Weights of a small transformer language model: MLP 768 SiLU, no biases in attention or MLP.
Each number is 50 + 15 x the weight over the matrix's rms, rounded and kept within 0 to 99. Layers, rows and columns count from 0.

# layer 7 MLP down (transposed), 768x256, rms 0.0411, rows 1-50, columns 224-255
49 45 53 49 45 57 52 48 49 63 46 54 54 40 61 51 54 50 51 49 43 52 56 52 49 52 46 52 51 49 40 49
57 43 57 57 45 62 34 57 51 48 52 53 48 44 27 46 55 55 51 45 84 71 55 35 40 58 55 31 44 49 77 44
53 46 51 42 49 44 49 51 45 50 55 53 43 59 47 56 50 56 55 52 49 46 52 48 59 49 50 43 48 47 56 48
41 61 48 47 52 57 49 55 56 48 44 46 55 50 62 52 46 45 61 58 83 61 51 45 56 40 50 59 63 49 61 54
41 44 47 48 50 49 42 42 50 51 49 43 50 56 55 53 48 55 53 50 69 47 56 47 52 46 51 52 50 45 53 52
52 44 54 46 43 51 57 56 54 57 48 56 54 47 44 51 56 48 54 51 36 52 61 52 57 51 52 53 59 52 43 42
49 43 56 52 52 51 50 50 50 49 50 48 57 47 49 59 53 43 55 55 32 55 56 51 54 48 54 54 54 52 51 46
45 50 47 46 44 49 53 52 48 51 47 51 46 52 52 54 47 48 48 49 64 50 52 52 50 46 45 49 51 44 54 51
47 50 46 39 54 49 44 43 47 51 50 44 51 49 55 58 56 57 48 52 76 53 55 49 50 50 49 51 51 57 57 47
40 38 73 67 00 70 09 40 42 97 34 99 16 91 64 27 35 00 46 99 99 99 47 72 46 71 14 31 26 45 82 04
66 25 64 64 36 64 53 55 45 51 52 66 57 10 35 40 72 65 28 32 14 54 62 60 45 47 66 47 45 48 43 53
49 46 49 48 55 50 39 46 48 51 49 47 53 50 49 48 52 49 54 47 67 51 56 52 49 41 52 57 42 53 56 55
64 46 44 46 52 50 49 47 39 52 68 54 50 50 56 55 44 47 59 49 63 43 54 50 58 62 50 49 34 48 60 51
49 48 57 52 48 48 45 47 53 48 54 52 50 51 54 46 58 50 44 50 65 46 49 41 49 43 51 51 53 48 51 47
51 51 41 42 47 51 50 49 53 43 57 44 53 43 48 46 52 43 49 48 61 54 58 55 51 44 51 57 46 49 49 49
50 46 60 56 41 53 49 52 42 52 50 53 45 43 57 49 53 48 50 45 44 49 52 49 48 46 56 53 44 50 49 46
59 47 47 44 53 59 62 48 47 45 49 46 48 57 46 57 47 44 55 50 50 46 67 48 52 61 49 64 49 61 46 46
60 60 53 28 99 76 34 65 51 43 90 86 27 82 80 61 86 33 34 81 99 00 61 40 62 38 75 20 70 62 63 00
54 33 51 54 58 50 54 51 51 57 52 48 55 48 42 46 54 39 52 53 51 47 56 55 53 47 52 40 51 44 46 44
73 38 49 17 86 80 26 33 19 35 50 57 77 56 00 03 55 99 19 99 00 84 03 78 95 99 99 32 60 34 38 88
54 46 50 46 54 62 50 55 51 50 47 44 52 48 53 49 51 54 47 52 44 59 51 50 45 49 53 33 52 50 48 49
55 51 55 57 66 49 52 43 51 62 45 50 56 43 48 41 48 38 49 50 64 45 49 56 49 49 53 47 50 41 47 44
52 47 45 40 46 46 53 47 44 59 49 51 45 53 53 47 50 58 59 53 36 42 50 45 58 57 49 52 47 58 48 49
51 48 46 48 59 47 48 48 54 57 53 52 51 52 50 53 48 41 52 48 58 44 50 47 52 48 43 46 49 45 53 53
65 42 55 55 43 57 39 49 48 52 63 53 44 39 41 46 54 52 52 44 75 55 53 49 50 44 51 52 45 51 68 41
50 46 53 50 48 47 55 41 48 57 45 53 51 42 50 52 53 51 49 48 40 46 56 53 43 56 57 53 49 50 44 43
52 69 46 18 26 20 38 89 43 22 38 14 20 39 23 15 38 36 46 09 99 57 62 36 40 38 34 31 12 29 00 19
43 46 54 43 59 52 48 51 53 49 45 54 63 50 49 47 53 48 48 56 42 51 50 57 49 45 44 47 48 54 42 52
59 48 54 59 32 52 33 55 47 47 47 49 47 43 39 49 49 60 43 46 45 58 54 45 54 29 55 43 32 50 78 42
52 54 47 52 50 56 48 42 43 48 51 57 46 51 61 50 54 52 47 44 96 41 56 51 49 60 53 46 47 49 55 54
65 99 49 83 68 65 68 28 00 23 00 00 50 46 43 93 24 33 99 65 99 00 00 00 99 00 72 21 69 34 32 10
52 47 56 46 53 48 49 51 48 45 56 53 55 50 48 46 49 64 49 49 79 45 48 47 49 64 60 31 53 54 63 53
47 51 47 51 56 59 46 50 53 52 61 54 44 44 48 45 67 60 48 38 04 39 40 47 53 55 55 46 39 31 52 52
43 45 50 43 56 55 50 55 57 50 51 46 46 48 53 50 51 58 42 58 41 55 48 50 47 49 54 36 63 50 49 52
55 54 53 48 45 44 55 54 52 40 58 43 55 52 54 52 53 41 49 51 61 59 52 45 57 52 53 50 61 53 59 44
54 92 85 07 88 43 69 81 83 44 00 89 37 05 99 60 62 53 20 09 99 18 00 30 19 16 54 16 37 38 92 29
50 53 41 47 46 54 55 43 39 46 45 45 41 51 61 53 62 56 51 54 36 44 51 41 46 49 48 46 44 53 49 53
53 48 53 54 49 51 47 50 58 52 55 54 54 46 56 50 47 52 55 50 63 59 59 52 47 56 59 52 52 50 50 45
58 74 40 55 43 71 99 59 07 37 27 71 90 32 51 77 58 26 49 94 00 43 93 30 28 97 48 53 40 47 85 29
45 39 47 40 65 49 43 50 66 52 60 46 55 46 42 44 54 49 48 53 36 50 61 52 47 51 48 53 57 49 49 47
55 45 59 54 46 46 57 44 47 44 54 55 44 47 49 56 44 47 58 47 44 41 52 42 60 61 50 50 48 44 55 45
47 42 47 56 42 54 43 51 41 50 51 56 55 49 44 50 49 51 49 52 33 48 52 48 44 47 48 51 37 50 41 52
51 53 50 35 43 42 64 44 44 57 27 45 42 59 40 45 61 52 57 56 00 44 45 50 49 47 48 60 51 56 24 49
48 49 54 51 51 51 51 57 46 55 45 60 50 51 45 44 44 63 45 51 51 48 46 44 51 52 54 45 52 49 58 58
52 50 46 39 41 46 56 58 47 51 44 54 48 51 46 51 61 51 51 53 55 56 50 47 51 47 34 55 58 57 45 47
41 38 46 00 35 55 90 41 79 17 28 99 08 20 00 76 75 47 21 52 63 86 03 61 94 73 66 86 68 95 00 99
99 99 57 44 94 09 99 03 54 18 14 68 22 44 77 93 11 55 83 24 95 99 71 73 55 44 62 00 82 44 76 73
56 42 48 51 44 47 48 44 46 49 58 49 46 55 52 47 52 40 57 48 67 50 57 53 52 39 48 55 44 54 50 48
53 40 56 49 49 48 42 49 43 55 49 51 42 47 62 60 48 40 63 49 74 52 49 55 58 37 42 53 53 47 53 46
53 43 50 50 55 47 47 48 49 52 58 48 56 48 48 53 53 47 46 47 62 50 51 52 44 49 57 54 48 51 54 50
# layer 7 MLP up, 768x256, rms 0.0536, rows 2-51, columns 224-255
41 49 55 53 61 54 51 41 50 55 67 49 49 57 57 43 44 45 59 39 43 43 50 53 60 52 44 74 54 45 41 57
49 43 31 50 61 49 55 50 54 53 49 55 54 55 43 46 70 39 52 57 57 47 55 58 64 50 55 53 45 50 49 44
55 43 46 58 54 53 38 42 46 43 43 45 47 38 43 70 59 49 59 43 46 56 35 52 42 37 32 48 57 51 53 53
51 42 30 44 55 50 54 47 47 54 45 64 47 43 45 46 48 47 48 57 53 47 50 52 56 47 52 44 48 42 55 44
56 52 38 46 53 53 54 47 46 55 43 46 56 57 52 40 46 38 52 50 58 47 57 39 44 52 57 67 52 58 60 46
48 57 42 39 44 50 66 39 41 48 37 37 47 63 51 40 47 41 51 53 57 40 46 39 36 47 55 60 59 57 55 47
46 40 46 54 55 55 48 50 43 54 51 56 46 45 50 47 46 37 51 54 50 48 54 57 49 53 47 51 50 52 53 49
54 44 44 37 59 54 46 42 55 52 47 40 51 63 47 54 50 42 52 55 48 44 54 54 33 43 56 48 57 49 55 46
37 41 02 42 52 68 95 81 77 09 61 06 00 00 18 63 75 73 46 00 24 00 53 22 40 35 94 87 17 60 99 51
61 46 51 48 46 40 59 31 47 61 46 14 38 62 53 42 16 28 62 59 45 20 57 26 34 57 49 54 50 61 44 43
39 61 51 61 52 44 52 42 58 47 50 53 41 55 46 44 57 41 55 48 53 49 44 51 51 45 52 54 45 52 43 47
40 45 39 44 61 57 50 47 47 48 49 45 54 62 45 49 65 52 48 58 55 48 55 70 47 51 46 50 52 50 45 47
47 46 52 38 49 43 65 44 55 40 46 49 51 41 55 40 48 52 50 55 47 47 47 59 42 49 46 49 55 38 47 54
46 53 57 54 48 44 55 51 49 50 55 45 50 52 47 55 52 49 52 55 47 55 46 53 46 43 51 53 49 45 50 44
45 44 49 56 45 56 48 48 49 53 53 42 50 56 42 43 45 60 54 47 54 44 53 51 48 59 65 50 53 56 53 52
48 59 54 54 59 42 51 65 70 52 57 48 57 52 43 46 92 56 39 55 49 54 63 67 62 38 66 41 43 52 39 57
99 76 17 92 00 61 64 07 99 57 77 56 99 45 17 00 06 60 50 64 20 57 52 99 62 26 39 56 41 13 88 31
39 62 45 55 37 54 55 45 55 56 42 46 55 63 49 41 45 37 44 53 56 48 51 45 56 51 54 62 49 46 47 49
00 38 74 41 54 35 00 55 00 59 65 05 99 92 25 30 40 53 61 13 19 10 55 76 38 92 00 26 73 44 88 80
55 54 37 41 41 50 54 46 44 57 47 39 49 68 54 58 44 60 44 46 46 56 54 39 55 47 54 61 47 46 62 52
50 56 51 61 27 45 55 46 39 59 46 36 51 70 52 50 37 50 44 44 51 51 40 41 37 54 38 48 55 53 59 51
51 39 51 47 51 50 50 50 54 50 42 57 49 48 49 51 46 52 57 51 56 55 59 45 51 49 57 51 49 52 52 51
44 47 43 49 60 46 48 50 53 42 46 55 52 52 56 54 54 42 42 56 50 48 47 56 47 46 37 50 52 50 48 49
55 43 67 55 55 54 61 52 57 50 63 49 42 48 53 31 47 38 57 34 50 50 46 57 60 52 39 50 48 52 36 50
44 50 59 57 46 41 58 55 58 47 53 51 51 54 52 45 39 46 47 51 48 45 54 51 46 50 53 57 57 49 53 50
71 35 64 50 58 88 36 00 36 39 98 59 57 46 01 29 22 99 46 78 53 65 26 59 06 59 58 89 91 45 33 87
48 50 54 44 42 41 57 45 51 43 47 38 52 62 52 52 37 46 51 53 51 52 42 45 39 52 50 59 51 55 54 46
40 59 67 55 53 48 66 55 65 44 63 46 49 46 55 47 55 49 64 53 47 43 50 60 54 55 61 62 39 51 27 48
50 54 42 55 46 47 35 49 56 46 49 47 47 56 54 32 58 50 48 40 44 44 56 59 46 52 47 59 54 35 49 53
68 24 11 71 00 41 84 89 83 48 58 69 13 27 00 44 76 38 24 51 35 00 34 65 30 79 99 65 40 63 93 93
54 52 42 39 44 50 50 43 51 51 42 50 57 49 56 45 45 51 51 38 48 49 54 52 48 51 62 72 54 38 52 52
49 40 52 45 40 41 52 52 49 58 43 48 61 71 56 46 35 56 55 43 58 58 63 43 33 60 50 51 53 53 50 58
63 53 39 46 46 55 61 47 35 54 35 50 53 39 60 43 32 61 48 51 52 52 50 44 52 55 56 67 50 45 61 50
58 60 44 47 66 58 50 45 44 54 48 49 51 45 49 50 55 48 48 49 47 57 50 46 46 44 54 60 51 50 52 48
74 76 74 77 57 77 55 36 41 97 99 46 59 99 54 00 44 73 44 99 46 59 99 48 62 99 94 35 24 55 18 41
54 47 51 54 53 55 51 49 43 44 37 48 55 36 49 62 39 59 55 66 52 51 54 53 54 55 47 42 44 47 62 49
56 37 45 43 55 46 51 46 54 55 48 42 50 61 54 32 45 55 53 49 49 42 58 45 45 50 47 58 55 53 51 55
81 93 02 99 67 00 99 83 37 44 41 99 99 24 62 23 60 64 21 26 00 45 84 21 32 47 99 96 00 99 44 31
51 63 65 48 62 53 69 59 67 40 49 49 46 47 55 49 54 49 57 50 49 53 46 55 49 48 61 48 41 49 50 46
52 42 40 50 52 54 46 47 53 49 49 52 50 45 52 46 60 47 57 48 54 48 55 53 57 52 55 59 57 51 49 54
43 71 55 47 46 43 47 53 51 53 41 49 53 51 49 60 50 52 65 43 50 45 63 49 39 56 60 66 45 57 53 47
58 50 38 51 62 39 55 62 50 56 50 56 67 50 45 65 47 64 41 55 52 64 56 49 60 45 68 35 45 57 62 51
50 51 57 50 45 47 45 47 47 49 38 51 52 54 53 48 45 50 49 49 50 41 50 48 51 55 46 62 50 46 53 51
50 60 54 50 66 56 50 47 56 50 55 47 50 44 53 60 35 52 52 43 42 57 51 38 50 50 52 46 47 45 57 49
99 53 85 99 34 83 72 86 36 48 77 03 72 80 42 60 84 39 12 59 13 94 82 04 33 69 56 99 59 46 90 79
43 25 28 78 35 84 54 50 28 54 99 88 59 00 40 48 78 49 72 55 22 00 89 47 42 64 59 38 49 69 42 68
36 51 45 55 54 55 50 48 69 57 60 60 51 55 47 45 62 43 56 56 56 47 50 61 54 41 53 42 46 45 45 49
34 48 50 54 45 66 56 38 58 43 53 50 39 57 46 50 69 45 59 64 52 45 29 65 52 48 48 41 51 41 44 42
53 58 47 50 39 46 53 41 52 42 45 50 43 51 52 48 46 50 43 43 46 52 48 51 39 52 48 57 47 40 44 48
52 49 42 38 46 46 47 46 38 48 42 47 54 63 60 37 35 48 51 50 51 44 54 42 39 50 43 65 56 45 51 56